Each number is 128 + 32 x the weight over its row's rms, rounded and kept within 0 to 255. Layers, rows and columns count from 0. The size above them is the row's rms in percent of the matrix's.

# layer 5 attention output (transposed), 896x896, rms 0.0314, rows 24-38,152-166,280-294,408-422,536-550,664-678,792-806, columns 280-335
size [104 106  98 107 102 106 107  98 106 102 101 108 102  99 102  90  81  92  85  88  87  91  94  89  89  87  92  86  94  85  93  88  97  94 102  97 101  96  94  94  95  97  95  96  97  99 102 100  99  94  98 102 100 100  95  96 102  97 101  99  89 100  93  91  89  94  86  96 105  85  96  89  96  88  92  89  90  97  91  92  93  95  91  87  85  90  93  90  92  96 126 131 126 128 128 122 122 123 126 124 127 124 126 129 130]
[[114 154 101 178 142 153 107 137 129 100 136 125 118 118 124 151 122 113 153 168  97 155 132  86 170 156 196 121 131 106 103 116 155 120 131 113 250 141  97 165  89 133 100 147 162 177 157 175  99 110  90 113  91 105 167 149]
 [126 123 122 137 101 148 149 136 130 119 144 127 125 117  91  93 130 160 143 137 136  98 109 172 171 127 139 163 149  92 143 162 113 129 169 112 145 172 148 164 110  81 105 133 147 144  69 152 132 114 101 100 106 128 143 110]
 [114 133 101  90 125 129 108 152  77  87  90 146 102 139  99 152 135  91 151 148  87 162 107 136 138 109 109  94 150 147 164 150 144 153 103 140 109 123 162 175 154 151 114 105 122 115 136 100 135 130 155 123 114 124 138 227]
 [152 118 186 129 107  89 140 157 122 116  86  95  56 159 107 127 153 147 130 140  87  74 157 119 124 143 113 121 117 111 105 122  80  70 113 186 134  96  93 133 107 124  77 166 119 170  99 141 128 123 109 139 134 143 195 156]
 [112 174  76  93  67 112 161 163 131 108  96 113 179 157  83 142 141 109 102 163  99  53 165  90 125 109 130 134 140  54 101  93 199 143 124  24 106 109 118 106  63 128  89 105 148 143 110 175  74 146 193 209 129 148 126  68]
 [197 134 163 152 127 133  55 149  83 116 107 122 139 116 106 133  37 117  80 135  95 107 124 126 127 121 130  88 145 133 129 104 174 129  90 124 147 127  64 137 139 167 111 152 108 143 187 113  61 106 139  92 145 187 151  54]
 [176  87 143 143 156 162  77 149 132 120 134  91 117 113 105 134 111 139  54 111 141 106 105 178  81  96 124  84  88 153 255 112 134 126 144  91 103  99 159  48 137 125 146 174 177 159 150 160 131 129  64 177 117 132 134  57]
 [ 86 158 125 152  79 166 152 164 154 131  98 120 160 159  83 123 102  90 142 156 178 150  89 115 144 148 173 169 145 127 109 156 157 125 100 124 104  83 164 156  39 131 132 138 219 164 113 147  35 126  98 128 128 123  94 157]
 [115 133 112 106 194 110 134 112  87 121 117  98  94  84 120 213 139 116 131 204 116 122 139 106 109 149 131 112 165 121  79 182 123  77 128 224 136  99 135 144  96 121 106  41 146 123 100 187 150 139 116 114  94  74  86 138]
 [ 95 154 135  91 124 136 127 116  96 144 148 174  58 113 131 163 241 141 160 139 110 135 137 159 147 157 151  96 152  40 120 151 111 129 134 107  80 111  97 148  79 146 123  89 110 119 121  71 103 140 107 107 130 169 170 112]
 [137 109 130 109 117  85 138  65 135  88 121  92  70 131 161 142 132 110 177 152 134  51 161 128 104 166 167 164 126 137 105  98 129 136 107 177  68 148 128  80 126 165 129 101 124 115 110 103  81 119 160 143  88 118 143 111]
 [ 90 157  89 140 126 133 163 157 213 100 104 149 109 138 149 114 118 135 197 152 139 148 125 135 107 179 148  88 137 104 121  72 119 116 181 114 108 144 132  86 148 126 107  58 114 159 171 103 123  73 122 123  76 127  96 129]
 [150 120 136 100 137 189  71 141  97 162 106  83 132 178  83 136  53 108 148 127  99 131 124 105 180 134  69  73 183 120 159 124 118 163  85 125 141 145 131 129 164 161  94 122 146 187 116 151 110 136  68 155 123  77 154 112]
 [122 132 149 138 211 143 134  69  85 149 108  90 176 156 120 155 204 207 143  96  79 124 112 128 147 139  75 157  91 121 160 113 188 125  67 100  92 128 168 105  99 182 125  82 167 128 134 117 138  98 167 144  51 175 148 141]
 [107 133 156 145  93  72  82 101 164  96 126 120  86 200 110 123 137 139 152  95 155  78 109 189 172 185  59 117 149 136 139 146 171 110 132 104 193  83 113 141 131 152 145 129 111  99 117 214 165 124 179 122 136  90 122 193]
 [135 104 156 181 187 159 117 108 114  72 126 189 129 110 162  93 177 149 147 142 104  64  88  90 105 112 159 139 137 120 135  72 163 108 120 147 158 143 122 181 149 169 138 110 128 157  84  99 179 123 132 150 213 156 126 125]
 [107 116 170 104 182 165 199 153 176 152 118 116 108 121 174  86 119 175  69 114 129 151 126 121 140 158 122 174 169 116 186 212  55 123 116 142 138  84 135 129 113 113 172 174 121 124 138 116 101  98 160 177 104  98 130 140]
 [133 136  86 119 126 131 137 119 125 197 136 150 169 148 103  89 164  95  83  45 146 171 131 143 130  99 123 144 122 122 132 123  72  65 163 106 114  63 130 123 191 105 115 132 132 129 128 102 160 138 148 141 171 163 117 200]
 [126  94 138 139 150 139 169 162 174 128 172 102 143 142 155 116 173 149 163 137  95 142 161 122 131 141 106 141 114 135 142 139 139  90 137 119 157 125 117 113 129 119 187 116 115 104  87 119 160 152 106 189 111 161 130 103]
 [168 158 144 131 177 127  79 105 135 121 123 169 135 146  88 114 152 145 117 122 108 105  63 154  99 181  98 163 136  97 115 165 166 106 118 103  67 139  74  92 176 148 136 118 132 160 135  94  75  96 170 159 144 116 195 199]
 [ 84 109 101  52 136 156 195 141 119 111 117 138 117 125 141 105 120 110  95  82  76 193 105 133 148 118 150 140 167 172 147 156 109 111 112 134 150 100 214 116  87 101  72 127 132  87 137 140 201  92 148  95 140 217  91 123]
 [133 121  52  84 143 157 112 169 143 147 132 121 205  96 120  70  99 152 116 156 143 111 144 115 131 150 122 143  91 113  94 163 101 143 116 105 160 143 140 114 134 169  49 154 108 141  73 119 158 120 160 161  78  94 105  93]
 [153 119 135 156 118 138 137 188 135 151 145 165 200 114  52 169 133  88 129  84  90 129  95 128 107 192 103 159 110 112 114 142 129  64 109 132 106 152  90 149 166 104 156  76 117 150  46 148 109 157 135 134 132 185 125  98]
 [181 140 144 136 125 144 106 106 138  96 134 116 166 136 123 110 167  93 132 123 150 103 121 175 129 156 169  99  97 112 120 154 145 175 141 145  94 165 162 148  91 132 129 116 107  88  89 101 135 105 154 147 155  67 181 158]
 [113 161 133  96  99 138 118 125 116 185 107  82 107 105 161 160 150 163 130 147 154 143 127 139 116  86  83 118 118 122 106 119 183 116 126 182 104  90 183 156 123 112 103  35 197 180 151 167 181 121 145 125 116 146 147 165]
 [ 92 145 146 189 160 101 102 125 156 119  72 136 111 141 173 151 187 123 107 146 126 174 104 143 147 164 116  71  87 133 102 180  68 160 120 157 202 167 167 121  91 154  97  98  82 107  83 171 148 138 114 159  62 175 117 107]
 [167 153 143 151  89 164 181 158 155  79 169 113 133 150 188 107  85  50 101  91 159  96  71 157 128 116 157 117 163 164 133 152  97 140 137 148  93 153 129 144 157 117  80 162 119 115 144 155  92 190 173 160 112 141 133 135]
 [133 146  73 112 157 133 152  99 157  89 142 169 207 115 135 123 132 128  87 140 100  74  56 186  70  94 152  89  49 136 148  70 168 130 122 111 191 133  91 197 120 112 136 142 100 100 112 167 160  94 158 136 143 133 155 135]
 [190 158  99 101  69 182 127 140 111  71  78 144  79 155 110 152 166 113 151 191 129 164 174 168 120 162 126 158 137 174  82 149 156 123 205  60 134 124 134  90  99  70 125 123 116 132  79 141 140  91  83 145 136 145  77  86]
 [184  93 127  95 174 125 162 124 166 120 123 142 126 152 151 147 128 214  93 182 110 127 136 126 119 192 150 139 141 160 116 124 146 143 201 116 141 156  62 116 141  95 127 125  99  96 154 161 135  94  61 106 202 165  91  98]
 [ 68 159  84  95  57 137 121 104 151 125 126  74 189 117 138  73 110 134 138 128 182 114  99  76 151 140 112  87  79 126 148 149 151 131 120  91 108 103 119 143 120 127 214 162  83  79 152 145  94 139 179 159 167 117 121 155]
 [162 114 122 123 171 123 110 177  88 206  98 134  69 151 120 162 100  98 125 161 162 142  87 116 136 142 122 153 137 145 131  67 135 127  71 170 109 145 167 120  96 131 120 136 173 163 123 105  81 156 141 161 143 109 152 120]
 [132 130 196 120 116 189  68 126 147  28 182  94  96  48 134 131 140 135 125 133 116 147 154 172 111  96 164 103 137 105  91 148 119 112 131  36  83 141 119 147 148 114 139 124 137 155 107  74  97  93 143 112 158 148 169 123]
 [151  94 106  82 115 112 185 139 177  84 125  86  92 104 127  98 163 109 116 151 151 132 174 134 107 132 108 177 117 103 149 114  78  86 101 152 187 136  96 103 160 113  92  99  98 142  98 130 171  84  27 144 110 144 134 153]
 [116 128 132 175 105  93 122 103 134 121 191  87 129 118 137 145 148 133 147 129 161 166 130  67 108 133 132 118 130 117 122  81  85 131  95  59  71 153 113  72 149  98 108 189 106  71 140 113  49 183 173 145  87 123 124 101]
 [115 138 145 136 125 185 121  64  50 208  71 132 119 180 158 140 159 105  69 119 100 127  92 143 104 114 107 154  97  88 156  80 114 103 123 124 112 108 139 104  91 167 183  97  67 114 144 179 172  99 142 138 136 131  65  93]
 [170 147  94 133 151 122 105  59 104 142 115 159 142 165 106 180 132 140 135 170 171 119 123 105 163 108 107 127 108 155 143 170 120 111  64  88 128  94  75  96 115 135 122 161 114  65  84 166  71 118 157 143 199 123 148 139]
 [218 130 152  53 135  93 119 179 147 156 147 137 100 142 107  90 111 109 103 178 141 159 105 123  99 150 156 138 115  92 119 147 133 126  94 108 191 153  78 140 160 166 103 136 137 162 172 168 120 174 166 123 118  98  65  85]
 [149 150 107 241 116 127  90 142 128 128 127 120 133 159 101  89 101 114 103  57 136 211 162  93 158 146 220 111 159 119 109  69 156 114 132 147 144 137 102  87  55 134 160 122 105 139 102 165 131 139 110 168 142 135 115 133]
 [121 137 158 102 171 120 121  74 144 175 107 110 140 112  78 135 138 105 134 117 149 159  74  86 132 160  98  92 122 144 148 136  66 141 131  71 169 125 103 199 129 105 107 150 110 106 120 174  88 131 123 143 141 114 151  81]
 [135 152 148 186 127 130 139 109 116 142 162 103 185 136 113 127  87 167 139 151 120  84 123 137 140 115 124  94 107  96 197  94 179  82 116 206 200 188  99 131 166  76 174 163 152 116 134 144 130 159  67  82 107 104 151 120]
 [169 121 134 148  79 129  69 141  70 154 130 131 159 111 107 157 100 136 129 113 117 129  99 127  57 111 148  95  82  78 146 135 136 133 158 101 199 120 182 192 159 144 129 128 121 139  92 131 187 137 152 116 193 146  96 110]
 [ 97 141  36 160  97 120 127 108 118  54 173 101 129 141 141 158 145  90 115 128 175 125  98 144 128 139 122 139 116 139  88 140 109 112  82 150 100 126 167 143 117 131 155  76 148 117 112 156 150 140 105 165  91 178 130  54]
 [127 158 134 133 119 160 146  93 113 127 108 136 143 169 119  98 152 133 104 167  95 100 165 102  40 188 107 149 163 132 155 137  53 178 119 160 191 135 106 182 181  94 143 183 143 148  98 156 111 116  30 133 119  96 156 142]
 [171  68 170 133 192  83 111 139  76 207 113 114 138 122 137 146 136  83 167 117  95 157 144 147 112 175 134 153 146 132  82 133 127 196 157 161 137 134  93 144 145 173 112 170 152 143  88 128 161 102 114 184 106 195 138  58]
 [153 103 148  88 138 120 139 137 136  92 157  83  78 157 113 158 192 129 148 110 110 161 139  99  80 115  99 139  88 126 117 108 122  76 182 115 181 152 139 144 123 162 124 180 114 159 139 135  69  77 102 105  95 166 129 137]
 [152 132 147  72  82  89 154 139 140 198 128 127 156 148 101 200 119  99 152 120 147 121 145 103 141 186 178 120 130 152 131  87 120 103 147 164 177  87 103 193 183  76 160 130 125 133 149 118 119 172 116 154 128 150 111 135]
 [126 161 141 138 113 118 130 135 132 116 196  55 100  80 141 181  95 124 131 128  95 133 128 154 195 105 142  67 198  76 130 170 135  94 127 170 115 167 100 118 106 122 124 129 125 134 177 131  41 197  90 134  66 118 103  55]
 [128 137 153  93 154  94 126 101 164 149 118 175 126 155 211 111  73 141 133  94 128 136 134  73 133 134 125 145 173 165  72 111  78 129 141 135 103  91 140 100 147 120 138 116 140 158 128 131 120 148 136 138  77  88 144 101]
 [ 99 114 144 100 108 112  68 140 103  90 191 164  88 123 155 113  81 160 153 117 129 144 140  66 108  82 148  86 180 129  96 117 145  93  99 149 173  47 153 136 135  88 176 184  88 158 119 133 171 143  95 134  87  99 130 118]
 [124 143 165 194 150 155  72 102 181  67 151  92 119 134  88 182 151 136 167 164 177  92 155 107 187 147 155  99 126 134 119  90 151 124 134  64 117 103 136 153 111 140 102  90 154 172  95 139  40 143  96 168 132 119 129 108]
 [120 110 117 162 125  86 122 156 114 118 126 120 127  99 171 146  89 121 116 143 161 154 134 134 136  85 121  69 162 104 135 188 179 179 182 142  92 184  87 124  82 144 112 108  76  92 133 108 147 121 144 162 120 122 110 130]
 [130 100 115 106 220 131  83 126  77 105 144 145  97  88 149 186 176 122 128 138  59  95 100 129 130 103 115  43 126 155 215 172  74 197 137 137 121 144 157  74 179 117 149 126 122  88 148 112 136 163 147 141 169 105 176 124]
 [106 134 151 169  76 107 147 157 157  92  55 168  75 102 152 129 176 135  94 152 126 133 109 114 176  94  97 148 160 162 155 145 152 137 131 133 130 113 138 144 117 143 120 139 147 167  97 162 153 153 168 145  92  88  79 137]
 [118 157 162 133 106 116 149 151 138 120 153  77 190 158  93 122 118 155 122  66 138  79 164  85 110 148 156 163  68 146 113 105 144 104 171 125 110 134 142 131 163  89 156 107 129 104  59 102  90  49 130  95 186 137 108 108]
 [105 106 132  99  27  71 117 163 126 146 139 147 196  97 123  90 164  97  81 133 145  79 158 125 139 109  85 111 135 179 122 115 158 115 139 191  89 111 135 168 152 127 149 116 138 167 166 134 186 147 141  99 116  79 171 165]
 [147 112  90  74 116 174 105 104 164 144 139 180  45 132 104 100 132 105  72 122 153 116 122 138 118 120 128 136 141  93 140 115 145 105  90 124 174 114  99 117 115 120 101 138 126 156 142 131 134  94 130  95 177 148 146  61]
 [185 136 122 100 109 105 153 151  61 115 176 151 114  75 118 124 175  95  71 184 130 168 123 143 170 106 115 162 107 144 161 144 146 133 112 128  97 118 120 105 128 198 149 119 154 127  91  87 173 101 132 135 121  99 100  79]
 [118  82 119 121 157  84 175 130 205 135 112 182  64  49 149 145 156 101 169 135 105  94 118  91 167 101 145  99 154 100 126  85 162 120 129 152 113 131 152  99 160 115 107 151 133  70 116 142 125 155 139 152  99 147 102  99]
 [145 194 140 159 129  66 104 103  98  98 142 110 188 123 104  65 141 126 150 133  74 148 112 140 129  94  72 160  85 103 190 130 134 139 195 118 187 136  90 117 104  85  69 117 137 150  97 120 137 133 104 137 127 104  68 146]
 [123 101 116 128 131 152 102  57 120  95  86  82  96  99 170 154 143 144 104 120  85 164 126 152 179  60 111  99 136 122 107  91 135 129 158 193 113 128 131  87 138 106  97 122 143 142 109  82 205 160 143 125 119  80  97 119]
 [182 119 150 161 143  74  89  70 142 109 144 154  94  58 133  75 183  97 105 148 145 115 120 170 105  90  88 127 160 119  72 120 162 170  97 109  76 134  66 114 123 179  99 147 122 139 102 106 139 114 157 131 120 116  18 153]
 [129 117 158 122  79 162 139 107  95 129 135  97 181 130 178  90 147 132 147 162 138 127  93 109 113 185 109 144  86 152 130  92 128 128 150 108 118 108  82 158  88 190 135 139 133 144  91 187 120 151 142 136 131 110 130 226]
 [165 185  83 162 129 104 141 135 176 111 186  71 121 136  92 106  69  92 127 129 159 106  69 121 110 116 182  92 110 172 137  87 136 114 138 157 115  84  96 119 151 122 142  83 155 140 117 118  55 148 117  62 166 121 169  52]
 [113 172 140 153 115 104 122 119 126 139  64 193 105 217  94 120 120 109 126 138 140 184 186 189 144 129 113 204 180 146 141  34 130 155 112 140 128 128 162 157  88 155 114  88 146 110 141 127 110 121 126 133 128 150 140 231]
 [ 87  81 139 106  90  97 160 123 157 112 145 186 126 125 135 152 156 106 144 136 140 103 125 123 101 119 155 145 165 115 103 176 125 124 115 186  96 166 126  13 109 143 153 122 135 113 129 150  96 127 126  94 126 139 134 102]
 [136 130 133  99  74 108 123 123 202 161 182 116 117 149 136 174  58 153  95 157  89 148 124 119 173 131 125 133 172 155 171  95  84  92 142  76 171 144 130 132 154 168 117 133 120 137  96 111 136 197 128 168 111 155  99 117]
 [ 91 176 126 133 127 153 167  71  77 113 133 108  98 125 179 142  90 170  77 146  64 188 199 109 107 124  89 212 168  95 120 161 130 114 111 111 104 129 124  99  85  68 113 164 126 158 114  94  98 117 158  87 112 160  78 147]
 [ 75 112 131  43 111 134 158 110 111 100 130 123 158 107 101 111  82 145 138 146  96 128 132 143  97 165 198 148 187 134 115  78  86 144 143 160 151 102 104 176  85  59 170 119 144  72 106  88 173 143 139 119 170 152 137 137]
 [131 145 137  88 131  71 107 104 158 172 152 138 110 140 148 141 114  85  92 149 116 124 103 130 140 199  52 142 177 170  78 133  98 154 115 116 127  92  96 156 120 225 125 141 121 129  96 140  75 152 153 113 126 185 108 112]
 [149 116 103 120  86 131 140 114 109 156 134 159 174 136 154  77 152 102 146 130 195 203 104 131 142  98  82  69  85 140 138  75 105 107 134 127 131  77  96 186 103 148 157 197 214  86 113 177 146  95 119 130 149 105  68 111]
 [122 157 143 143 121  93 135 132 157 137  64 192 136  92 157 153 119 137 117 117  84 212 159  88 116  93 155 147 121 166  85 155  96 122 134 151 103 174 166  77 111  85 100 116 125 116 173 130 170 147 152 140 125  33 125 126]
 [104   9 138 128  87 155 143 137 146 100 112 115 158 147 118 127 119 152 161 139 153  57 128 141 113 153 120 170 127 159 110 113 148 111 152 130  71 134 135 100  92 112 139  66 113 171  73 121 172 154 116 108 115 138  96 185]
 [132 149 191  92 126 126 136 144 122 180 132  86 175 144 118 149  47 113 174 108 143 184 137 114 139 129 175  98 136  93 151  85 125 172 141 114 183 115 185 156 137  95 139 107 100 140 126 111  72  98 113 156 125 115 148 141]
 [119  93 158 105  86 163 105 136 113 102  97 155 141 104 109 143 104  94 146 141 107 140 133 158  93 153 157 137 142 107  61  75 130  94  74  86 162 105 128  81 147 100  95 130  96 140 132  82 113  89 144 116 106 158 166 145]
 [ 48 132 185 139 145 137 174 207  78 165  98 116  73 107 127 161 100 115  99 115 146 134 124 127 139 130 185  57 124 167 132 148 135 167 185 155 167 102 145  94 139 117 133 180 127 122 127 200 138 175 160 121 149 136  62  75]
 [174 117 165 128 126 150  41  97 110 135 159 149 168 113 136 147 124 152 154  92 105 150 114  82 120  59 131 191 140  92  78 112 125 106 120 157 128 112 110 149 144 188 117 124 164 147  87 142  89 138  83 107 156 157 131 166]
 [117 102 144 129 176  81  89 104 129 133 129 108  79 151 120  98 143 148 111 150 153  76 172  79 134  97 133 131 141 132 146 121 123 143  93 183 125  85 183  97 115 128 111 111 119 111 186 117 150 117 197 134  98 122 101  49]
 [143 121 143 178 129 134  91 104  99 111 136 164 172 154  97  94 152 104  91  84 135  64  92 130 130  92 163  79 141 114 151 121 123 165 168 207 102  84 174 184 115 155 145 144 141 108 183  79  91 102 115 131 142  90 114 110]
 [106 135 135 133 177 148 171 159 179  97 161  83 126  62 121 140  92 115 129 144 157 121 143 120 137  66 115 118 113 115 152 111 134  80 163 123 183 205  98 159 124 154 193 132 146 131 154 132 157 116 131 113 102  94  93  79]
 [ 74  87 135 116 144  81  70 107 168 144 149 169 123 151 120 137 212 188 106 141  90 110 110 148 109 135 143  98 128 179 172  90 109 196  93 105 212 137 112 137 114 119 146 140  66 177 120 106 142 138 180 190 161 107 119 112]
 [106 224 131 162 105 153 160 103 135 162 142 144 163 232  76  90 179 160 138 141  97 215 111 137  91 117 107 138 129 151  90  68 100 141 144 124 209 181 138 158 163 133 151 180 105 176 158 185 123 133 140 104 162 125 111 193]
 [128 114 148 123 127  70 125 123 137 145 130  88  84 138 127 105  94 205 148  63  80  95  80  54 170 103 139 123  97 121 141  97 188 111 218 106 163 104 150 114 137  88 148 115 116 131 195 139 150  57  98  80 214 125 147  66]
 [108 135 114 137 161 143 145 118 165 133 130 196 197 195 118 116  72 157 122 103 119 141 189 123 111 101  76 111 137 107 132 129 106 148 127  61 162 101 107 192 128 113 132 157  92 208 196 158 176 109  95 145 122 110 134 137]
 [114  55 138 167 153 184 172 167 180 140 144 142 116 161 131  94 129 131  99 132 143 123 119  96 159  97 151 141 155 105 128 105  77  79  87 140 105 119 110 130 134 147  43 154 128  72 175 108 148 117 108 171 100 102  83  80]
 [104  96 170  59 159 105 157 118 115 150 149  89 156 109  64 153 104 183 103 130 155 131 158 180 117 201 137 175 123 106 220  67 102  69 173 117 117 116 109 136 139 131 152 149 142 114  94 161 154 119  94 148 153 124 112 160]
 [115 176 176 130 142 159 120 113  96  69 131  68 165 160 130 107 185 127 135 112 116 120 147 185 115 130  84 124 147 141 158 140 184 110 111 159 133 126  89 185 165 184 116 157 125 141 134  98  82 123 104 125 106 104 146 158]
 [106 161 117 180 218 100 163 147 189 179 104 157  91 132 116 127 112 106 108 119 116 166 144 162 158 156 141 167 117 158 115 119 133 171 132 113 155 127 104 172 115  89 174  99 108 114 109 119 126 108 119  61 108 114 160 147]
 [ 69 101 132 180 109 101 180 128 136 136  90 108 121 129 135 107 134 214 114 110 113 139 130 142 183 127 164  94 121 181 152  84 126 147  97 161 118  88 110 141 160 129 136 146 143 218 129 103 171 135 195 117  97 131 109 114]
 [113 111 150 114 147 120 144 130  70 121 130  98 107 130 128 137 151 123 111  94 141 140 107  82 142 135 155 125 135  65 134 144 114 154 162 177 101 158 167 165 144 144 157 119  86 107 128 127 133 113 165 149  95 129 124  91]
 [120 119  97  42 141 131 120 114 118 118 108 112 127 134 145 147 140  93 102 103 122  44 104 136 124 100  66 146 101 172 149  92 130 151  93 112 125 131 106  93 122 149 130 119 130 135  95 104 106 161 144 135 124 122 173 133]
 [114 131  90 125 146 117  92 116 164 157  74 150 167 161 230 133 141  56 115 117 112  98  97  75 141 158 106 121 102  80 120 120 123 123 129  73 116 122  80  95  81 121 124 150 118  90 123 107 116 141  73 148 120 147 170 126]
 [118 150  78 162 141 126 119  88 145  77  95 119 160 113 154 108 111 115 124  85 108 123  88 172 156 155  97 150 126 110  92 132  90  40 184 128 174 162  92 104  79  60 147 101 106 120 121 125  76 122 137 118 189 136 151 146]
 [125  86  25  95  89 188 131  86 128 135 149 110 149 110 129 156  90 178 167 131 153 126  69  71 136  50 158 159 167 139 142 196 156 145 154 135  81 169 135 161 111 168 110 124  96 119 161 142 135  85 155 138 112 100 133 154]
 [114 129 187 138 128 143  90 117  84  73 111 125 147 115 181  55 103 182 120 126 163 168  59  88 107 151 182  80 116 150 129 182 105 121 122 116  87 161 134 151 146 123 129 150 196 143  67 138 144 102 134 119 140 131 155 112]
 [149 112 145  65 137 153 167  85 192 160 177 120 157  94 155 136 118 205  87 112 106 129  99 133 126 152 175 176 114  80 138 201 134  75 153  86  58 155 146 127 111 139 148 149 119 124 183 151 130 186 129 125  97 149 139 112]
 [120 137 104  69 141  72  92 149 124 140  66  85 113  93 177 104 180 107 102 172 168 111  90  75 143 176 182  73 168 130  82 123 136  90  64 101 130 163 140 157 119 132 142 123  99 170  95  91 181 137 108 127  81 159 105 109]
 [142  88 161 137 157 133  97  98 104 135 178 119 103 144 118 139 141 109 105 137  75  68 150 171  69 133 112 107 172 133  78  75 116 154 150 188 127 157 131 152 144 125 135 164  77 150 133 125 134  85 158 121 107 138 101 174]
 [179 127 149  85   3 118 114 153  82 165  57  89 157  84 158 125 147 146 159 118 114 130 132 147 120 179 115 147 167 154 176  75 108 189 141  62 128 113 137 102 180 127 120 142 107 145 151 135 146 125 137 142 133 117  93 208]
 [152 116 181 141  56 145  78 112 119 111  99 103 116 129  81 107 188 116 146 124 184  83 162  98 167 140 130  91 183  80  76 143 121  92 168 119 130 197 121 126 200  98 118 165  78 212 161 182 144 149  96 135 108 117 134  76]
 [111 119 111 140 170 160 165 142  93 129 154 167 137 126  89 123 125  86 144 109  94 158 119 159  94 165  49  85 115  89 107 163 127 168 129 175 103 117 113 132 147 138 127 139 148 163 136 179 147 139 164 170 164 145 174 172]
 [144 108 138 177 169 163 138  68 116 134 137 122 126 156 145 105 127 105  55  95 121 200 129 138 156  70 150  78 197 113 138 147 104 142 148  90 188 147 133 151 148 105 145 130 109 105 102 169 168 173 133 125 177  82 141 159]
 [175 136 136 117 161 108 109  88 120 123  94 136 139 115 219 146 134  96 135 135  78 149  90 193 137 173 143 145  84 135  92 123 132 107 188  68 145 124 206 145 149  91  76 112 145 161 140  99 183 126  74 122 174 158 116 122]
 [101 104 153  71 166 149  73 156 141 109 129 131  74  81 145  63 105 111 135 136 173  80  94 149 131 119 119 158 129 102  95 169  79 122 170  84 120 159  78 115 168 107 170 140 142 136 121 160 104 160 141  68 232  96 149 100]
 [ 80  75  90  64 147 149 163 125 135  99  95 141 147 188 163 173 107 182  97 181 114 161 164 145 136 140 123 131 165 185 174  67 114 143 112 193 117 101 108 139  81 110 119 153 178 158  62  82  92 128 142 112 134 175  98  87]]
# layer 5 attention value, 128x896, rms 0.0302, rows 25-39, columns 280-335
size [ 99 102 102 101 103 105  98  97  99  97 102 101 100  99 101]
[[120 125 150 113 154 114 130  95 166  75 124 111 122  91 105 127 120 145 177 186 103 180 145 175 154  87 138 139 108 116 144 167 128 155  57 138  74 155 186  84 122 144 142 162 113 102  76 117 142 179 157 138 202 108 140 199]
 [165  76  86 167  66 114  94  96 123 224 112 147  68 134 131 127  85 111  75 158 146 133 114 135  35 107 142 199  99 129  86  67 149 143 112 153 124 103 141 127  75  93 168 138 173 150 109  98 224 141 133  80 142  78 109 135]
 [153 153 181 151  98 125 142 116 129 128 127  58 222  98 158  96 170 116 124 149 174 192 177 239 142 151 117 137 129 120 130 134 142 122 134  82 126  84  92 163 135 160 138 142 146  88 101 116 102 124 118  86 126 107  86 138]
 [147 130 140 180 192  87 132 184 131 111 125  92 127 110  56 128 162 123  77 111 116 147 141 153 133 119 108 164 127 196 145  85  99  81  84 143 152 119 151  95 143 157  79 151 105  40 151 111 100 158 139 122 177 140 175 187]
 [154 112 109 141 135 116 191 140 133 189 160 151 167 123 143 138 114 162  93 139 109  76 123 180 140  97  96 152 147 103 153 119  74  99 110 148 133 147 135 102 133 123  70 101 147 101 104  80 170 114 174  94 163 173 106 180]
 [ 90 146 143 110 145 131 128 131 128 140 100 172 182 131 184 110 154 130 130 107  98 134 174 113 144 145 189 180  95 134  87 151 133 174  86  99 150 135 118 158 142  99 153  89 102 112  77  85 152 161 150  80 174 103 126 133]
 [133 124 156 133  95 138 142 124  56 136 145  63 121 114 165 105 126  92 118 149 138 187 167 156 150 107  64 192  75 104  50  80 149 140 177 121 132 126 187 108 131 154 124 132 104  75 135  91 165 181  97  90 112 153 119 146]
 [123 105 167 161 124 165 106 164 131  88  93 131  91 102  79  58 201 118 160  84 163 125 101  99  73 142 107  91 112  93 131  86 110 122 133 153 124 203  68 116 158 112 122 162 181  84 136  99 137 114 157 169 172 109  97 146]
 [142 136 107  67 187 147 147  72 177 147 101 165 155 213 155 148 101 140 118 138 157 131 107 155 109 105 153 107 130 127 122 120 165 122 155 148  58 105  97 134  98 126 165 123 174  99 134 154 158 157 215 127 150 131 100 174]
 [146 172 165 158 155 154 123  90 125 144 172 149 134 155 133  99 128  93 133 131 122 191  65 182 153  64 127 101 100 166 137 108  92 140 183  87 161 171 151 122 164  74 137 115 166 119 143 115 124  73  87 105  79 110  81 107]
 [173 133 118 101 152 137 137 169  74  73  75  85  83 163 118 128 163 189 156 135  81  86 106 107 115  72 168  62 173 137 137 171  96 123 178 143  65 112 110 131 134  66 173 140 141  43 127 105 139 179 121 120 146 131  96 198]
 [148  67 139 115 107 133 143 107 200 111 156  88 146 150  69 131 129 116 122  85 141 117 106  65  90 124 180 101 107 148  93 118 168 111 179 115 126 121 146 129 120 133 155 128 151 135 123 172 122 164 122 156 127 119 105 144]
 [134 184  76 108 119 154 195 151 142 106  94 112 131 173 132 106  81 114 140 173 181 129 155 125 132 158  79  88  97 145  80 109  94 150 107  72 125 132 120 157 116 114 103 115 145 154 116  82 124  60 129 142 134 120 176  75]
 [166 107 113 116 105 134 149 138 162  91 148 144 119 111  67 173  78  95 101 160 138 167  90 103 100 164 145 134 103 154 113  80 133 111 102  80  77 156 114  63 108 144 168  92 107 140  82 108 173 109 164 126 134 142 133 178]
 [101 128  62 154  56 112 118  95 136 140 135 114 146 104  68 123 154 150 113 114 148 132 133 114 103 124  82 182 131 138 181 115 194  46 128 124  73 110  99 124 170 118 140 194  80 132 121 137 105 125 100 155 115  82 143  95]]